python train.py --n_layer=10 --d_model=160 --n_head=5 --n_kv_head=5 --head_dim=32 --d_mlp=640 --vocab_size=1728 --activation="gelu" --norm="rmsnorm" --norm_place="pre" --norm_eps=1e-06 --positions="learned" --qk_norm=false --attn_scale=0.177 --bias="none" --tie_embeddings=true --parallel_block=false --init="normal" --init_std_qkv=0.0157 --init_std_o=0.00351 --init_std_up=0.0157 --init_std_down=0.00351 --optimizer="adamw" --lr=0.00257 --beta1=0.9 --beta2=0.95 --weight_decay=0.099 --lr_head=0.00618 --grad_clip=1.0 --warmup_steps=217 --schedule="wsd" --decay_fraction=0.561 --decay_shape="cos" --final_lr_fraction=0.05 --batch_tokens=16384 --seq_len=512 --doc_mask=true --train_tokens=106700000 --steps=6513 --dataset="wikipedia_en"
Each number is 200 + 40 x the weight over the matrix's rms, rounded and kept within 0 to 999. Layers, rows and columns count from 0.

# down: layer 4 MLP down (transposed), 640x160, rms 0.13, rows 132-153, columns 0-159
# up: layer 4 MLP up, 640x160, rms 0.165, rows 133-153, columns 0-159
down132,257,125,219,182,259,245,291,217,132,201,203,199,158,187,258,155,189,165,217,136,211,199,136,195,163,220,210,257,230,161,206,156,196,207,162,239,217,136,190,234,226,178,213,288,176,210,126,219,232,181,165,182,253,215,279,249,257,206,203,197,225,149,136,151,293,185,183,135,112,202,187,194,139,314,209,214,220,144,239,121,197,162,130,141,133,228,112,229,147,252,246,144,182,172,213,184,187,125,128,61,139,231,195,201,207,240,258,196,193,178,233,219,142,115,251,168,266,219,160,158,164,230,210,189,130,161,249,230,136,207,73,203,239,269,186,244,198,221,146,122,221,186,219,211,151,231,181,161,158,201,204,214,252,218,127,180,200,235,281,218
up133,285,274,261,174,146,210,223,179,204,219,201,209,192,244,161,217,156,185,169,200,209,249,184,184,186,251,206,179,106,236,200,126,198,278,259,159,235,139,193,170,212,164,217,184,174,209,192,187,230,242,215,187,218,141,201,208,242,187,218,143,243,182,224,240,193,187,239,218,290,251,194,207,328,170,142,96,193,146,178,212,285,242,178,278,151,186,194,221,167,167,195,192,176,212,176,190,149,247,211,179,141,210,166,159,272,143,188,216,215,149,200,178,218,188,125,238,197,208,219,200,202,217,219,224,195,112,171,227,193,134,198,170,272,183,203,211,221,132,267,140,142,188,207,257,228,194,165,185,124,206,284,216,173,207,175,156,200,170,187,212
down133,139,177,179,182,186,228,173,222,229,169,211,210,219,132,166,153,196,200,200,212,172,177,249,78,203,217,178,215,197,173,208,162,206,209,188,252,248,186,209,211,154,233,186,183,144,186,211,202,180,205,203,155,152,192,203,178,226,150,190,201,258,176,258,148,215,221,161,183,159,190,143,162,196,206,205,157,210,159,214,204,228,227,177,202,213,193,211,199,154,169,161,174,192,179,211,226,227,205,239,222,185,194,173,201,230,246,241,225,174,231,250,146,167,184,211,207,193,193,237,204,227,216,191,210,181,213,227,259,224,152,195,224,167,199,187,171,208,190,184,206,213,182,176,214,207,223,211,186,202,217,215,191,200,186,180,216,218,206,325,192
up134,162,205,177,202,163,267,188,162,186,204,262,135,181,133,274,223,207,197,138,234,200,188,210,172,219,197,233,253,202,270,226,171,223,244,177,166,197,204,205,204,211,203,218,162,172,189,230,195,185,206,264,186,205,212,204,189,224,136,172,161,212,170,189,190,277,132,287,220,196,277,202,158,207,217,242,157,236,179,245,218,254,206,212,246,213,184,190,238,216,221,212,166,241,208,243,199,215,200,246,175,189,229,122,181,307,185,251,204,148,235,200,173,209,131,174,200,259,159,227,210,193,272,205,209,212,181,245,249,169,228,180,208,256,170,210,239,296,239,244,250,164,221,175,197,198,240,248,277,172,218,299,117,157,169,233,255,203,232,225,141
down134,202,187,265,188,178,182,180,277,257,191,160,252,236,190,237,213,218,261,210,178,205,248,167,159,197,164,219,281,190,204,158,211,186,187,213,246,209,184,213,186,175,110,180,233,210,192,161,167,219,190,147,273,98,136,175,155,191,156,247,237,167,172,258,203,184,151,174,212,216,221,163,238,192,272,169,206,225,212,192,177,215,174,204,174,208,214,318,182,158,123,277,232,142,201,123,202,256,149,183,197,260,136,236,168,166,149,156,232,178,129,184,168,211,222,236,279,205,225,153,176,180,184,182,244,181,244,194,131,216,274,229,157,183,258,304,125,121,152,189,227,179,238,243,189,197,190,205,155,163,163,183,237,179,226,221,183,207,185,225,221
up135,245,136,205,238,266,213,204,176,167,268,189,167,179,249,235,282,172,219,136,128,289,198,205,215,199,166,211,229,143,246,182,133,212,267,222,173,185,217,122,234,242,215,155,123,182,204,250,205,178,164,264,159,182,166,179,196,147,146,204,210,231,219,194,216,234,98,204,235,275,267,215,150,268,256,169,266,226,173,195,195,194,146,211,278,217,236,105,240,168,211,243,201,239,225,208,231,286,271,207,169,115,145,214,171,285,239,175,208,218,157,168,204,221,301,163,207,170,196,200,224,222,240,140,146,211,255,252,224,149,234,217,147,163,242,177,205,238,220,236,218,209,174,189,260,198,151,183,150,180,149,137,195,179,255,166,185,198,235,165,236
down135,209,170,223,162,227,313,169,183,205,68,177,276,188,206,199,214,139,155,182,186,125,217,213,203,196,157,236,106,255,248,236,133,194,245,110,203,199,217,135,213,222,257,170,124,174,197,170,257,179,218,186,158,173,233,193,225,251,161,206,182,214,227,180,178,163,198,190,176,356,200,142,227,231,210,122,217,187,129,168,272,183,186,181,257,150,186,222,205,153,156,279,188,223,218,154,201,179,300,277,323,158,186,214,160,269,270,184,213,216,171,195,228,265,176,148,202,210,311,176,205,102,135,257,172,204,163,224,203,182,210,129,114,165,224,259,226,291,220,150,153,243,165,223,238,157,222,262,120,148,172,188,195,199,183,147,156,212,188,133,178
up136,259,113,283,143,204,208,158,177,152,168,170,218,136,240,173,204,137,254,243,187,226,155,182,175,206,144,174,193,197,150,235,215,212,290,221,117,233,182,191,210,204,260,214,200,200,218,240,212,203,289,278,221,283,63,222,205,150,211,194,251,190,145,210,194,159,200,208,201,154,196,301,201,206,301,219,153,231,227,154,262,189,162,214,176,144,181,164,252,330,145,182,199,178,189,201,132,262,223,225,102,190,235,140,158,170,148,212,224,210,144,186,262,246,286,226,256,126,198,223,212,182,149,195,198,194,164,245,193,238,198,240,189,210,199,169,213,217,165,180,226,202,239,132,222,241,203,231,149,178,191,199,216,209,188,240,201,200,94,221,220
down136,222,109,80,204,257,249,152,169,194,48,289,167,145,177,166,174,208,220,268,284,199,214,231,196,197,172,163,186,184,194,228,124,204,151,173,197,224,184,170,169,113,186,162,191,213,208,174,158,138,224,150,284,163,217,217,135,202,91,235,182,215,218,285,112,149,147,190,215,222,312,201,145,169,251,214,195,182,223,215,238,210,188,285,110,215,211,191,177,213,219,200,216,222,240,218,194,166,278,220,265,201,154,192,227,220,238,248,176,212,273,225,263,222,94,115,178,180,130,246,208,219,221,224,221,162,136,139,185,222,242,130,217,246,221,256,209,303,179,326,143,189,202,304,168,244,213,169,249,166,273,160,271,168,228,200,174,177,231,172,193
up137,119,154,212,222,200,243,172,218,171,266,147,143,159,167,212,194,220,240,222,176,244,129,172,185,229,165,196,228,201,227,203,215,210,169,170,222,258,170,168,150,201,159,236,201,176,183,188,143,234,188,180,170,222,129,224,169,236,212,198,205,231,271,122,190,255,176,212,154,243,226,211,212,240,184,206,221,233,250,185,111,192,152,179,237,140,212,192,260,229,248,173,207,149,181,142,253,283,218,216,213,211,225,228,130,202,256,235,199,248,190,169,206,213,190,142,178,201,163,226,199,258,159,176,140,199,198,242,186,174,202,138,167,222,183,193,158,170,245,210,212,248,207,128,206,218,167,174,151,240,234,149,192,211,232,156,193,219,185,201,227
down137,221,191,178,208,166,244,214,159,217,217,155,167,262,226,202,221,284,236,167,171,199,192,244,142,183,233,239,156,169,192,189,168,179,146,227,183,157,228,192,165,242,178,219,234,202,237,136,190,220,175,192,232,136,232,197,204,216,207,187,181,180,201,222,216,230,260,242,180,199,196,189,190,269,172,256,194,194,267,179,222,198,212,204,187,201,223,187,201,150,175,195,303,195,217,153,148,243,192,196,223,172,222,174,133,258,225,173,186,212,158,190,196,161,175,171,194,192,200,206,197,185,232,152,234,208,256,226,160,250,276,205,244,221,199,167,195,182,211,209,176,187,228,212,205,207,184,131,118,242,184,219,227,176,175,191,163,231,208,196,208
up138,187,245,165,217,270,235,186,220,102,288,175,231,235,142,270,251,203,231,174,117,164,131,205,238,177,283,169,158,169,205,209,205,194,254,179,206,179,245,174,156,274,160,203,192,216,200,242,134,226,157,164,136,185,208,204,213,207,141,226,170,225,230,180,145,224,177,283,217,219,184,271,197,262,247,168,219,175,142,166,227,215,249,239,291,242,153,199,280,257,210,221,182,153,232,191,149,235,228,178,130,241,248,203,172,273,152,192,152,210,160,149,297,250,247,212,228,242,227,248,187,212,171,234,196,223,207,183,224,211,186,197,159,253,234,209,208,172,301,218,266,252,242,183,212,192,233,235,157,261,205,201,170,290,178,224,273,125,263,163,208
down138,315,159,118,232,149,268,201,165,166,262,339,272,227,215,176,179,210,223,171,136,160,252,169,242,203,231,233,122,166,160,206,213,232,174,234,214,130,179,171,252,178,164,284,260,140,200,105,165,219,152,134,297,193,168,207,204,211,155,167,182,218,219,135,213,212,155,148,224,250,189,229,216,228,178,196,122,131,217,191,195,218,251,238,229,251,201,242,223,177,195,154,161,204,232,252,193,262,209,195,261,159,201,240,137,176,174,183,146,254,290,265,247,209,178,220,211,211,230,156,181,314,296,244,211,269,122,179,161,189,152,183,236,138,268,243,229,76,187,231,192,233,225,238,169,171,229,276,251,241,194,251,327,239,254,295,213,175,168,209,214
up139,189,139,150,191,139,181,312,201,179,224,268,144,146,139,235,231,281,205,232,149,181,84,64,233,163,191,218,174,247,130,242,203,196,175,224,257,221,211,264,239,129,233,181,154,177,270,229,228,237,150,81,148,145,146,233,206,138,192,221,260,173,245,210,180,203,165,216,181,130,145,260,234,205,164,210,205,225,202,169,181,215,139,158,177,255,156,171,204,325,247,286,170,217,198,255,132,184,206,133,256,171,275,182,174,189,220,163,176,248,188,224,214,202,211,236,166,252,172,241,185,157,165,200,186,158,186,179,189,204,141,77,179,255,186,153,180,154,130,243,200,200,176,196,223,131,197,281,178,258,221,230,185,178,121,183,174,130,184,183,201
down139,113,225,185,224,175,222,159,228,116,238,104,223,186,178,290,197,188,302,203,235,155,204,237,261,266,173,199,169,244,276,248,240,193,209,203,237,257,202,194,99,186,165,266,191,248,156,248,176,178,269,246,124,191,272,234,207,227,316,237,208,228,171,298,245,215,179,278,251,175,227,119,239,220,366,177,177,277,206,253,136,261,191,236,194,154,182,182,122,205,210,213,167,224,238,134,248,170,82,166,124,192,202,171,208,260,166,204,204,241,91,186,185,147,161,229,216,187,152,239,167,134,215,288,162,211,160,183,257,221,136,209,244,148,139,187,253,169,233,152,178,178,218,264,180,197,194,265,209,218,223,155,133,194,261,134,184,178,197,231,214
up140,224,98,245,169,162,161,268,150,171,215,158,112,188,149,243,189,187,145,229,181,109,152,73,170,101,231,236,190,105,240,231,189,168,184,268,138,268,165,94,177,199,222,155,166,202,220,198,144,177,323,211,174,165,101,171,115,142,230,249,209,295,153,145,210,158,247,224,100,163,190,217,237,184,328,185,177,169,212,129,248,256,234,184,167,165,168,181,156,210,221,228,188,121,192,122,175,176,294,151,236,241,266,153,153,192,255,191,236,158,226,250,249,224,200,239,241,189,125,191,143,248,157,181,179,180,217,160,224,184,243,171,216,174,229,137,212,214,151,199,215,200,160,54,184,253,247,185,225,156,201,216,221,223,132,133,215,253,113,154,199
down140,194,177,252,143,195,169,116,220,197,241,244,197,285,121,238,111,245,209,202,146,209,167,167,179,189,242,195,170,130,243,177,247,226,186,192,179,207,200,227,189,196,244,218,196,240,228,106,222,219,193,141,167,250,263,227,214,175,266,207,112,202,202,155,197,198,230,211,164,233,202,110,184,250,116,206,182,195,209,186,251,170,260,151,179,223,188,142,201,185,112,203,200,208,169,252,178,93,230,163,217,179,239,263,190,217,141,127,223,233,101,172,84,190,195,101,96,180,203,180,228,277,25,152,263,169,178,124,277,237,268,191,135,234,147,172,267,247,108,369,143,184,150,155,153,261,218,192,254,163,180,234,214,136,289,162,184,232,164,187,214
up141,136,233,194,160,112,217,141,185,215,241,215,166,254,206,143,203,217,195,215,289,193,237,201,216,191,224,219,249,163,198,230,185,230,211,223,174,173,217,195,179,197,266,90,162,242,195,208,220,174,208,263,226,187,228,223,216,164,155,250,262,201,202,263,169,208,175,164,167,219,239,170,196,196,279,91,158,125,217,164,287,230,169,219,135,171,227,189,214,266,113,267,180,217,208,205,131,160,231,279,232,141,222,142,177,256,146,181,209,177,149,127,210,177,239,169,201,140,202,191,169,275,233,278,160,177,277,122,115,167,235,247,269,278,270,181,206,235,226,260,257,235,227,201,244,243,197,211,180,189,110,134,135,214,94,140,158,206,229,210,212
down141,222,160,224,233,212,219,187,214,281,162,102,196,260,150,156,152,223,315,156,291,172,134,216,226,291,150,228,234,137,190,196,205,196,138,218,267,122,219,149,274,209,203,189,173,125,271,298,192,190,254,192,179,173,227,176,192,163,301,169,241,144,250,208,209,160,179,201,257,141,273,149,174,236,95,121,147,169,199,220,220,238,241,188,122,236,178,187,174,195,147,150,213,214,204,205,206,178,254,212,276,212,128,202,165,155,134,161,228,299,219,186,237,200,194,214,220,238,201,215,259,229,253,201,154,202,198,198,194,198,228,259,175,323,165,228,165,277,167,229,228,190,207,318,167,180,215,250,191,149,216,176,199,215,219,189,147,185,217,251,211
up142,191,218,191,166,197,154,223,254,207,228,196,219,236,132,281,172,176,211,218,227,175,214,213,256,232,209,156,211,231,213,232,224,194,198,195,170,256,185,195,254,70,156,174,206,228,197,252,248,184,266,196,161,292,140,172,191,267,227,234,232,228,171,213,128,179,193,254,222,150,217,207,192,127,231,258,200,233,280,176,236,203,197,218,146,158,162,132,219,321,233,157,135,153,152,219,159,138,192,189,226,250,262,233,186,248,198,195,255,171,156,233,258,261,266,81,222,196,156,229,181,166,192,148,226,206,205,144,148,179,257,231,208,167,150,119,182,151,195,201,174,137,210,80,278,182,214,202,193,152,209,147,94,164,170,156,233,213,158,215,207
down142,225,259,208,261,193,213,251,183,139,150,238,222,199,215,282,167,235,162,171,178,128,169,194,227,237,197,122,32,162,146,203,144,207,147,194,272,220,219,273,137,137,197,170,268,208,160,152,204,215,204,211,222,261,202,201,195,235,224,173,177,175,197,103,214,169,152,128,104,121,174,308,279,201,122,176,204,222,115,197,159,159,277,180,255,196,191,262,162,151,198,175,201,121,202,294,135,153,219,229,277,258,217,179,182,146,241,174,232,198,183,158,145,189,170,218,129,210,199,145,259,205,283,252,208,205,149,223,209,239,210,107,251,283,247,215,225,198,256,104,149,216,142,151,229,98,201,289,240,165,163,171,247,180,205,295,243,211,184,211,223
up143,149,171,165,236,205,214,163,179,172,231,207,159,185,151,207,259,176,160,148,138,311,159,108,191,191,198,126,267,178,249,220,206,196,166,190,210,212,330,236,150,225,273,182,147,168,159,159,236,200,140,184,231,172,180,245,223,114,191,182,225,173,194,142,195,197,132,165,236,156,139,225,193,206,189,203,237,251,146,212,196,165,203,181,257,280,213,179,142,176,203,222,184,224,227,251,115,227,249,225,187,216,185,126,182,182,187,222,178,258,174,106,147,207,181,233,207,165,172,224,237,194,197,274,183,186,188,243,208,204,175,146,127,191,228,165,223,220,298,288,209,270,196,185,289,162,142,237,275,287,199,205,190,108,212,248,172,162,229,195,201
down143,91,227,176,149,222,178,167,167,197,205,207,261,114,221,161,144,160,192,229,221,213,146,175,174,118,188,224,255,297,205,203,234,232,168,185,218,176,167,197,136,201,216,247,212,178,231,162,194,239,219,232,159,264,250,182,113,180,218,236,215,253,104,107,217,238,217,221,244,182,186,146,229,264,160,127,167,231,240,183,155,236,223,128,190,157,205,240,162,155,223,255,231,138,176,212,166,187,191,171,207,197,222,213,179,217,205,203,181,116,192,135,212,200,219,265,209,194,239,227,190,127,281,179,216,146,191,266,211,241,238,211,221,144,76,237,178,220,193,194,204,187,208,91,243,207,217,191,118,142,205,234,180,203,146,204,208,258,204,195,208
up144,195,166,226,201,160,163,205,215,203,203,231,219,186,167,151,256,226,247,220,155,246,194,151,213,200,212,218,185,209,207,178,228,229,237,187,198,204,237,239,198,200,199,228,204,217,216,220,233,220,218,245,205,256,117,225,180,145,179,247,267,240,144,182,127,262,103,186,221,236,190,270,130,275,352,247,237,177,225,151,204,288,139,198,176,286,176,189,306,292,171,163,227,148,200,129,176,246,78,254,102,235,259,140,170,235,183,191,194,240,196,96,150,206,223,160,229,223,161,187,225,170,154,273,245,186,123,100,177,115,169,153,207,238,261,162,236,185,234,136,252,261,199,120,220,233,204,214,158,270,231,182,194,218,183,183,237,145,150,198,212
down144,188,282,157,175,186,222,191,301,248,185,203,249,241,21,161,220,272,271,192,184,196,252,155,175,193,206,84,159,121,193,223,162,201,155,193,276,204,220,165,221,270,298,279,205,224,165,161,169,254,238,191,177,279,258,186,124,194,216,241,148,193,191,194,241,272,172,123,215,251,185,238,118,204,281,227,252,194,168,221,202,239,221,255,173,198,216,217,149,235,142,323,235,151,274,82,244,240,177,158,184,223,233,137,192,118,194,202,219,177,127,163,153,161,199,267,255,150,235,227,215,177,194,155,250,228,122,169,148,174,165,136,266,175,315,221,276,181,184,177,172,209,171,200,173,174,196,213,272,249,222,158,190,144,234,136,159,166,136,193,214
up145,166,235,151,218,190,196,170,231,153,191,260,250,212,217,252,252,213,224,200,146,237,253,203,183,228,271,128,323,131,238,223,176,171,209,181,157,182,261,256,136,159,250,264,210,191,162,179,221,181,205,263,223,138,254,203,198,198,204,216,220,205,162,252,187,238,205,189,187,167,166,209,164,218,286,238,196,277,174,228,210,174,250,164,215,243,213,164,186,182,148,202,199,157,152,199,166,186,228,170,117,192,185,180,162,259,235,197,101,231,138,167,146,151,200,223,182,145,162,258,212,149,202,233,242,140,240,201,207,212,187,145,206,246,165,194,184,143,275,246,211,223,188,199,262,215,164,271,160,186,193,199,207,130,245,161,180,172,186,227,221
down145,188,330,283,182,99,252,162,243,200,220,197,221,209,283,262,108,264,149,156,156,250,178,217,120,261,189,193,246,272,224,212,112,187,167,186,237,217,167,231,179,154,229,200,239,201,211,189,221,214,182,271,244,126,162,180,195,171,175,220,177,244,177,202,141,233,267,236,140,138,266,177,209,228,133,257,172,211,218,220,211,253,185,203,172,113,205,133,238,225,257,218,208,122,211,171,148,159,215,125,172,150,183,238,190,228,250,195,157,168,183,183,254,231,159,129,258,198,164,271,149,159,202,188,192,191,182,184,240,166,197,180,254,203,134,254,199,190,276,145,235,249,268,168,230,203,197,143,212,188,251,250,257,260,80,211,178,204,204,244,211
up146,127,170,134,178,163,142,209,184,130,174,316,206,149,154,258,180,279,229,213,234,231,247,173,231,223,301,216,290,242,277,221,189,210,270,190,188,240,263,152,194,166,153,192,155,199,212,219,253,127,194,284,223,230,198,201,196,218,242,261,268,199,241,214,176,219,162,220,203,178,263,274,230,149,246,245,207,214,168,217,149,200,256,239,145,231,162,147,214,220,220,170,211,165,204,187,182,220,212,198,201,204,212,198,173,251,250,146,154,209,214,166,145,165,251,115,224,233,153,222,220,221,220,232,204,236,209,201,224,26,224,95,205,250,178,237,204,206,162,259,194,169,143,184,150,141,185,216,180,302,201,196,220,147,221,160,211,172,230,205,191
down146,180,271,246,209,245,205,133,203,190,230,182,248,273,197,176,129,75,222,244,164,180,239,277,182,219,235,276,174,223,145,212,171,169,208,211,249,169,209,221,243,221,203,175,164,163,196,209,193,226,141,273,244,202,182,189,76,183,269,194,205,209,187,174,194,170,187,222,103,153,198,167,228,177,212,246,263,256,282,232,109,275,324,144,214,270,193,217,215,208,173,210,167,155,175,220,185,244,128,188,214,198,245,282,164,147,118,253,185,251,177,326,219,254,163,222,187,210,243,176,187,72,262,220,134,205,236,232,166,227,222,242,217,175,226,273,198,222,232,191,173,231,306,210,119,137,197,181,193,143,242,203,241,207,81,224,168,289,241,202,188
up147,183,245,250,203,196,264,178,182,220,225,261,188,200,194,268,203,207,213,167,214,204,194,225,265,199,215,155,247,236,204,218,179,195,183,208,205,200,226,167,258,159,184,99,190,226,209,255,213,258,199,292,219,246,207,167,176,196,154,158,200,157,206,177,119,130,194,202,179,202,225,245,187,184,223,215,248,229,246,199,225,145,171,204,237,177,202,175,237,151,177,284,191,229,138,226,195,185,292,226,169,171,208,184,183,225,198,224,208,141,182,152,234,195,257,154,202,211,224,217,227,190,241,253,254,205,226,164,142,111,233,247,271,190,211,234,216,231,233,206,221,168,149,201,181,97,158,188,256,271,195,169,153,119,122,226,246,175,177,169,186
down147,199,179,199,202,162,154,300,182,260,138,235,183,156,209,191,135,184,152,223,198,213,190,201,209,214,176,256,229,232,143,210,146,184,119,208,249,162,148,205,171,227,142,175,216,226,185,244,164,196,180,157,218,234,193,192,301,273,204,238,154,227,283,185,226,177,237,186,136,231,185,136,231,183,223,210,198,227,205,217,174,195,209,144,220,187,211,137,193,231,253,180,243,216,224,170,198,161,210,210,236,186,219,244,170,147,220,139,201,126,170,191,156,165,179,179,109,249,245,250,194,280,253,182,207,210,185,225,192,201,151,221,267,209,235,236,198,175,207,203,166,170,163,225,173,257,180,208,206,143,207,252,206,235,263,195,192,192,207,227,212
up148,169,233,241,223,161,277,125,231,159,274,158,163,254,159,200,202,200,183,173,191,215,160,216,227,253,199,125,197,133,200,217,234,211,225,192,253,260,262,125,212,194,211,189,153,201,201,257,176,226,216,217,189,45,200,189,166,172,148,160,202,186,233,194,202,139,176,241,261,166,146,226,223,174,258,186,229,187,185,141,264,188,205,188,228,232,190,212,247,212,201,284,157,171,231,240,248,193,273,231,142,166,171,134,182,245,180,231,192,167,186,152,233,209,159,199,177,243,180,189,181,190,217,269,207,197,151,218,155,193,181,199,230,230,184,227,187,284,271,155,197,225,214,209,176,147,192,186,202,236,190,161,193,177,197,184,179,186,193,152,194
down148,217,228,164,187,172,117,211,191,215,148,234,225,236,196,184,224,200,181,192,178,208,243,212,176,225,201,228,207,231,196,198,197,194,201,141,197,139,245,199,197,196,197,241,160,215,231,161,202,199,203,190,213,206,181,182,211,202,196,192,208,227,181,123,166,161,186,241,201,258,133,177,191,165,250,238,217,190,219,225,149,192,204,174,207,207,212,180,204,95,173,199,162,262,233,234,154,123,215,243,167,254,176,181,149,181,154,159,185,268,177,201,225,187,180,175,247,184,257,171,225,222,200,173,202,215,195,237,249,190,179,159,163,175,250,232,230,205,227,173,231,176,178,195,200,189,196,190,233,187,179,228,251,178,305,263,236,201,196,233,186
up149,180,219,210,216,182,147,219,182,188,201,186,198,133,151,178,244,206,128,202,183,216,201,146,191,113,304,156,162,207,198,211,220,185,223,231,241,236,223,201,177,201,222,178,271,166,185,250,227,178,217,148,186,228,109,209,178,155,198,204,275,179,186,163,222,216,131,232,181,235,138,151,174,190,245,191,167,244,204,183,130,273,160,248,175,158,187,231,169,298,217,169,211,230,277,134,92,146,140,120,224,243,228,190,165,172,261,186,217,127,244,268,222,179,231,158,203,193,218,209,177,146,156,145,129,271,192,283,241,198,197,122,167,160,256,117,238,164,190,231,237,187,208,232,266,177,195,194,234,208,192,146,194,172,184,150,193,243,197,185,224
down149,151,218,121,203,268,251,216,160,240,151,205,184,204,240,236,228,283,174,157,237,227,199,190,225,201,225,206,125,180,220,199,147,214,252,188,212,234,187,288,127,150,189,241,244,175,199,228,249,182,202,219,180,178,141,194,251,139,281,217,194,203,252,202,198,263,109,228,249,269,180,230,166,261,264,203,207,174,203,227,189,174,164,188,154,221,230,213,204,245,201,130,173,224,169,252,172,213,196,229,281,211,137,141,165,132,244,243,196,179,267,216,198,220,205,191,191,174,250,214,201,189,154,197,283,217,159,247,197,204,212,204,229,275,273,215,194,162,143,244,270,204,210,316,262,208,219,220,211,101,120,127,161,231,189,149,249,190,199,204,213
up150,203,138,241,237,229,230,204,213,202,303,215,189,159,240,200,278,163,103,236,157,221,157,242,258,197,191,182,217,152,202,228,212,170,148,181,219,198,220,188,201,193,204,208,202,183,174,247,182,196,262,111,242,243,166,244,243,169,172,185,179,198,207,208,217,222,146,246,159,206,160,136,88,194,269,223,244,220,198,179,154,252,200,180,176,242,187,118,194,269,234,239,120,218,165,194,170,150,203,212,182,236,262,240,188,167,289,226,142,223,140,185,160,173,244,159,193,189,175,207,178,209,223,181,184,204,193,280,156,226,159,239,240,176,172,155,183,166,293,300,191,193,278,157,308,214,189,152,176,212,144,139,160,222,210,186,183,166,224,158,218
down150,202,145,250,260,206,145,189,247,193,219,197,217,165,227,179,224,192,198,250,194,238,219,200,155,204,156,254,235,225,195,197,187,208,172,146,156,216,207,188,181,183,199,157,163,161,279,190,207,218,218,241,205,160,209,211,216,180,166,158,253,241,170,240,125,173,184,172,197,247,151,206,156,174,287,184,170,154,161,230,172,135,199,145,168,158,251,211,213,164,209,195,218,206,151,213,203,255,162,192,223,189,195,226,147,139,169,226,262,195,213,220,296,103,133,280,153,190,183,196,223,215,187,206,186,240,177,203,211,124,259,193,223,259,236,179,171,176,208,235,151,124,295,158,183,191,245,207,224,241,132,127,152,214,237,259,192,221,212,230,179
up151,152,168,143,131,178,207,162,214,160,203,164,235,264,232,212,215,245,280,246,250,150,153,216,186,119,219,143,211,212,197,208,224,168,212,216,180,214,237,196,215,277,233,179,169,193,218,302,249,144,239,214,125,243,159,201,291,162,178,274,178,154,197,164,236,263,206,256,283,155,207,228,203,242,244,231,164,188,224,167,227,257,191,166,127,141,207,189,230,373,169,223,220,124,238,177,176,162,129,203,178,235,259,163,177,224,208,216,197,205,175,234,257,166,246,258,195,198,173,280,202,169,176,182,206,152,244,221,208,187,159,230,220,222,172,172,220,234,162,195,161,176,232,143,241,213,209,277,199,121,161,247,181,267,234,118,177,194,122,224,203
down151,159,193,109,198,276,174,250,188,233,106,259,220,160,242,297,233,151,180,249,199,223,205,211,257,188,149,138,207,237,178,183,140,216,249,167,233,213,224,224,177,173,225,196,191,238,179,291,181,198,178,207,230,286,195,231,163,158,221,178,149,156,208,129,246,178,166,151,245,265,215,163,123,101,161,249,246,198,185,182,169,186,156,267,218,211,206,168,127,215,274,129,204,184,201,272,174,120,177,236,263,222,145,208,191,255,301,222,211,251,263,212,261,170,222,194,180,155,245,195,236,208,230,136,202,164,103,201,167,172,157,165,263,234,206,156,226,232,196,258,170,178,188,216,242,180,201,211,210,126,162,174,178,193,145,157,206,209,252,162,195
up152,196,194,260,167,208,202,186,182,230,168,188,181,187,184,203,194,196,206,215,235,185,221,236,214,184,225,190,169,198,263,245,202,208,284,219,221,203,257,214,172,248,229,253,170,195,201,221,234,189,250,270,208,200,158,200,181,255,245,228,246,247,163,230,164,247,172,230,217,200,182,199,156,122,261,191,134,215,239,187,261,178,219,151,205,196,224,200,200,163,187,208,165,162,189,189,224,215,218,188,184,216,217,175,193,174,208,247,184,273,202,191,199,158,169,228,176,222,110,206,239,101,222,262,165,168,185,210,232,120,142,177,230,219,173,136,188,264,270,211,239,220,71,207,173,149,200,167,159,204,206,246,153,178,236,206,215,117,112,172,164
down152,159,284,211,184,235,125,189,215,181,164,203,207,256,129,216,175,138,199,199,129,219,200,227,159,297,199,182,237,247,147,156,207,206,190,208,176,191,195,185,217,174,161,212,197,213,233,220,112,209,146,201,236,170,287,238,139,196,185,208,236,192,156,265,227,194,265,190,215,179,217,208,208,146,200,235,248,156,167,265,201,239,175,211,203,244,191,198,204,238,130,200,200,238,248,216,216,241,284,207,204,227,242,250,133,221,113,186,296,161,185,188,165,189,183,236,171,207,237,193,224,228,201,151,232,214,154,195,198,213,163,270,175,207,232,239,166,140,177,185,132,206,311,211,198,258,191,183,223,229,228,142,234,163,212,203,215,258,252,205,192
up153,138,180,220,206,223,188,83,138,160,272,228,182,150,194,265,190,178,181,135,188,220,137,215,237,180,221,190,231,265,211,183,215,185,210,182,142,286,268,123,258,225,234,179,224,141,216,246,248,188,220,218,149,170,196,221,271,187,221,156,226,248,286,174,192,267,196,209,201,186,202,250,167,218,152,188,189,211,181,220,116,230,233,184,197,128,182,211,218,200,210,179,189,214,263,160,190,199,202,132,216,171,209,188,170,235,336,199,236,224,194,194,238,208,262,174,229,210,216,219,178,259,236,188,133,207,298,250,200,153,225,216,204,248,160,107,181,247,206,239,162,146,120,217,180,215,198,198,183,191,149,158,198,225,217,179,153,201,185,188,227
down153,186,275,222,183,170,197,168,154,132,163,246,221,130,218,136,158,175,188,179,194,223,199,162,231,204,142,207,307,231,103,180,150,245,205,132,167,252,106,204,172,221,224,156,208,212,176,230,234,181,200,245,157,154,201,226,152,214,209,204,172,204,201,206,211,208,221,192,217,270,181,131,148,131,228,166,253,190,198,206,182,220,197,226,201,147,194,209,105,190,198,336,193,220,205,176,174,157,154,174,138,220,208,215,177,214,169,195,198,200,179,178,186,266,260,206,155,82,289,175,206,140,177,173,156,226,236,262,145,204,174,196,205,163,243,189,190,323,203,196,175,213,175,244,147,249,233,200,164,221,182,208,210,175,175,167,159,205,231,153,205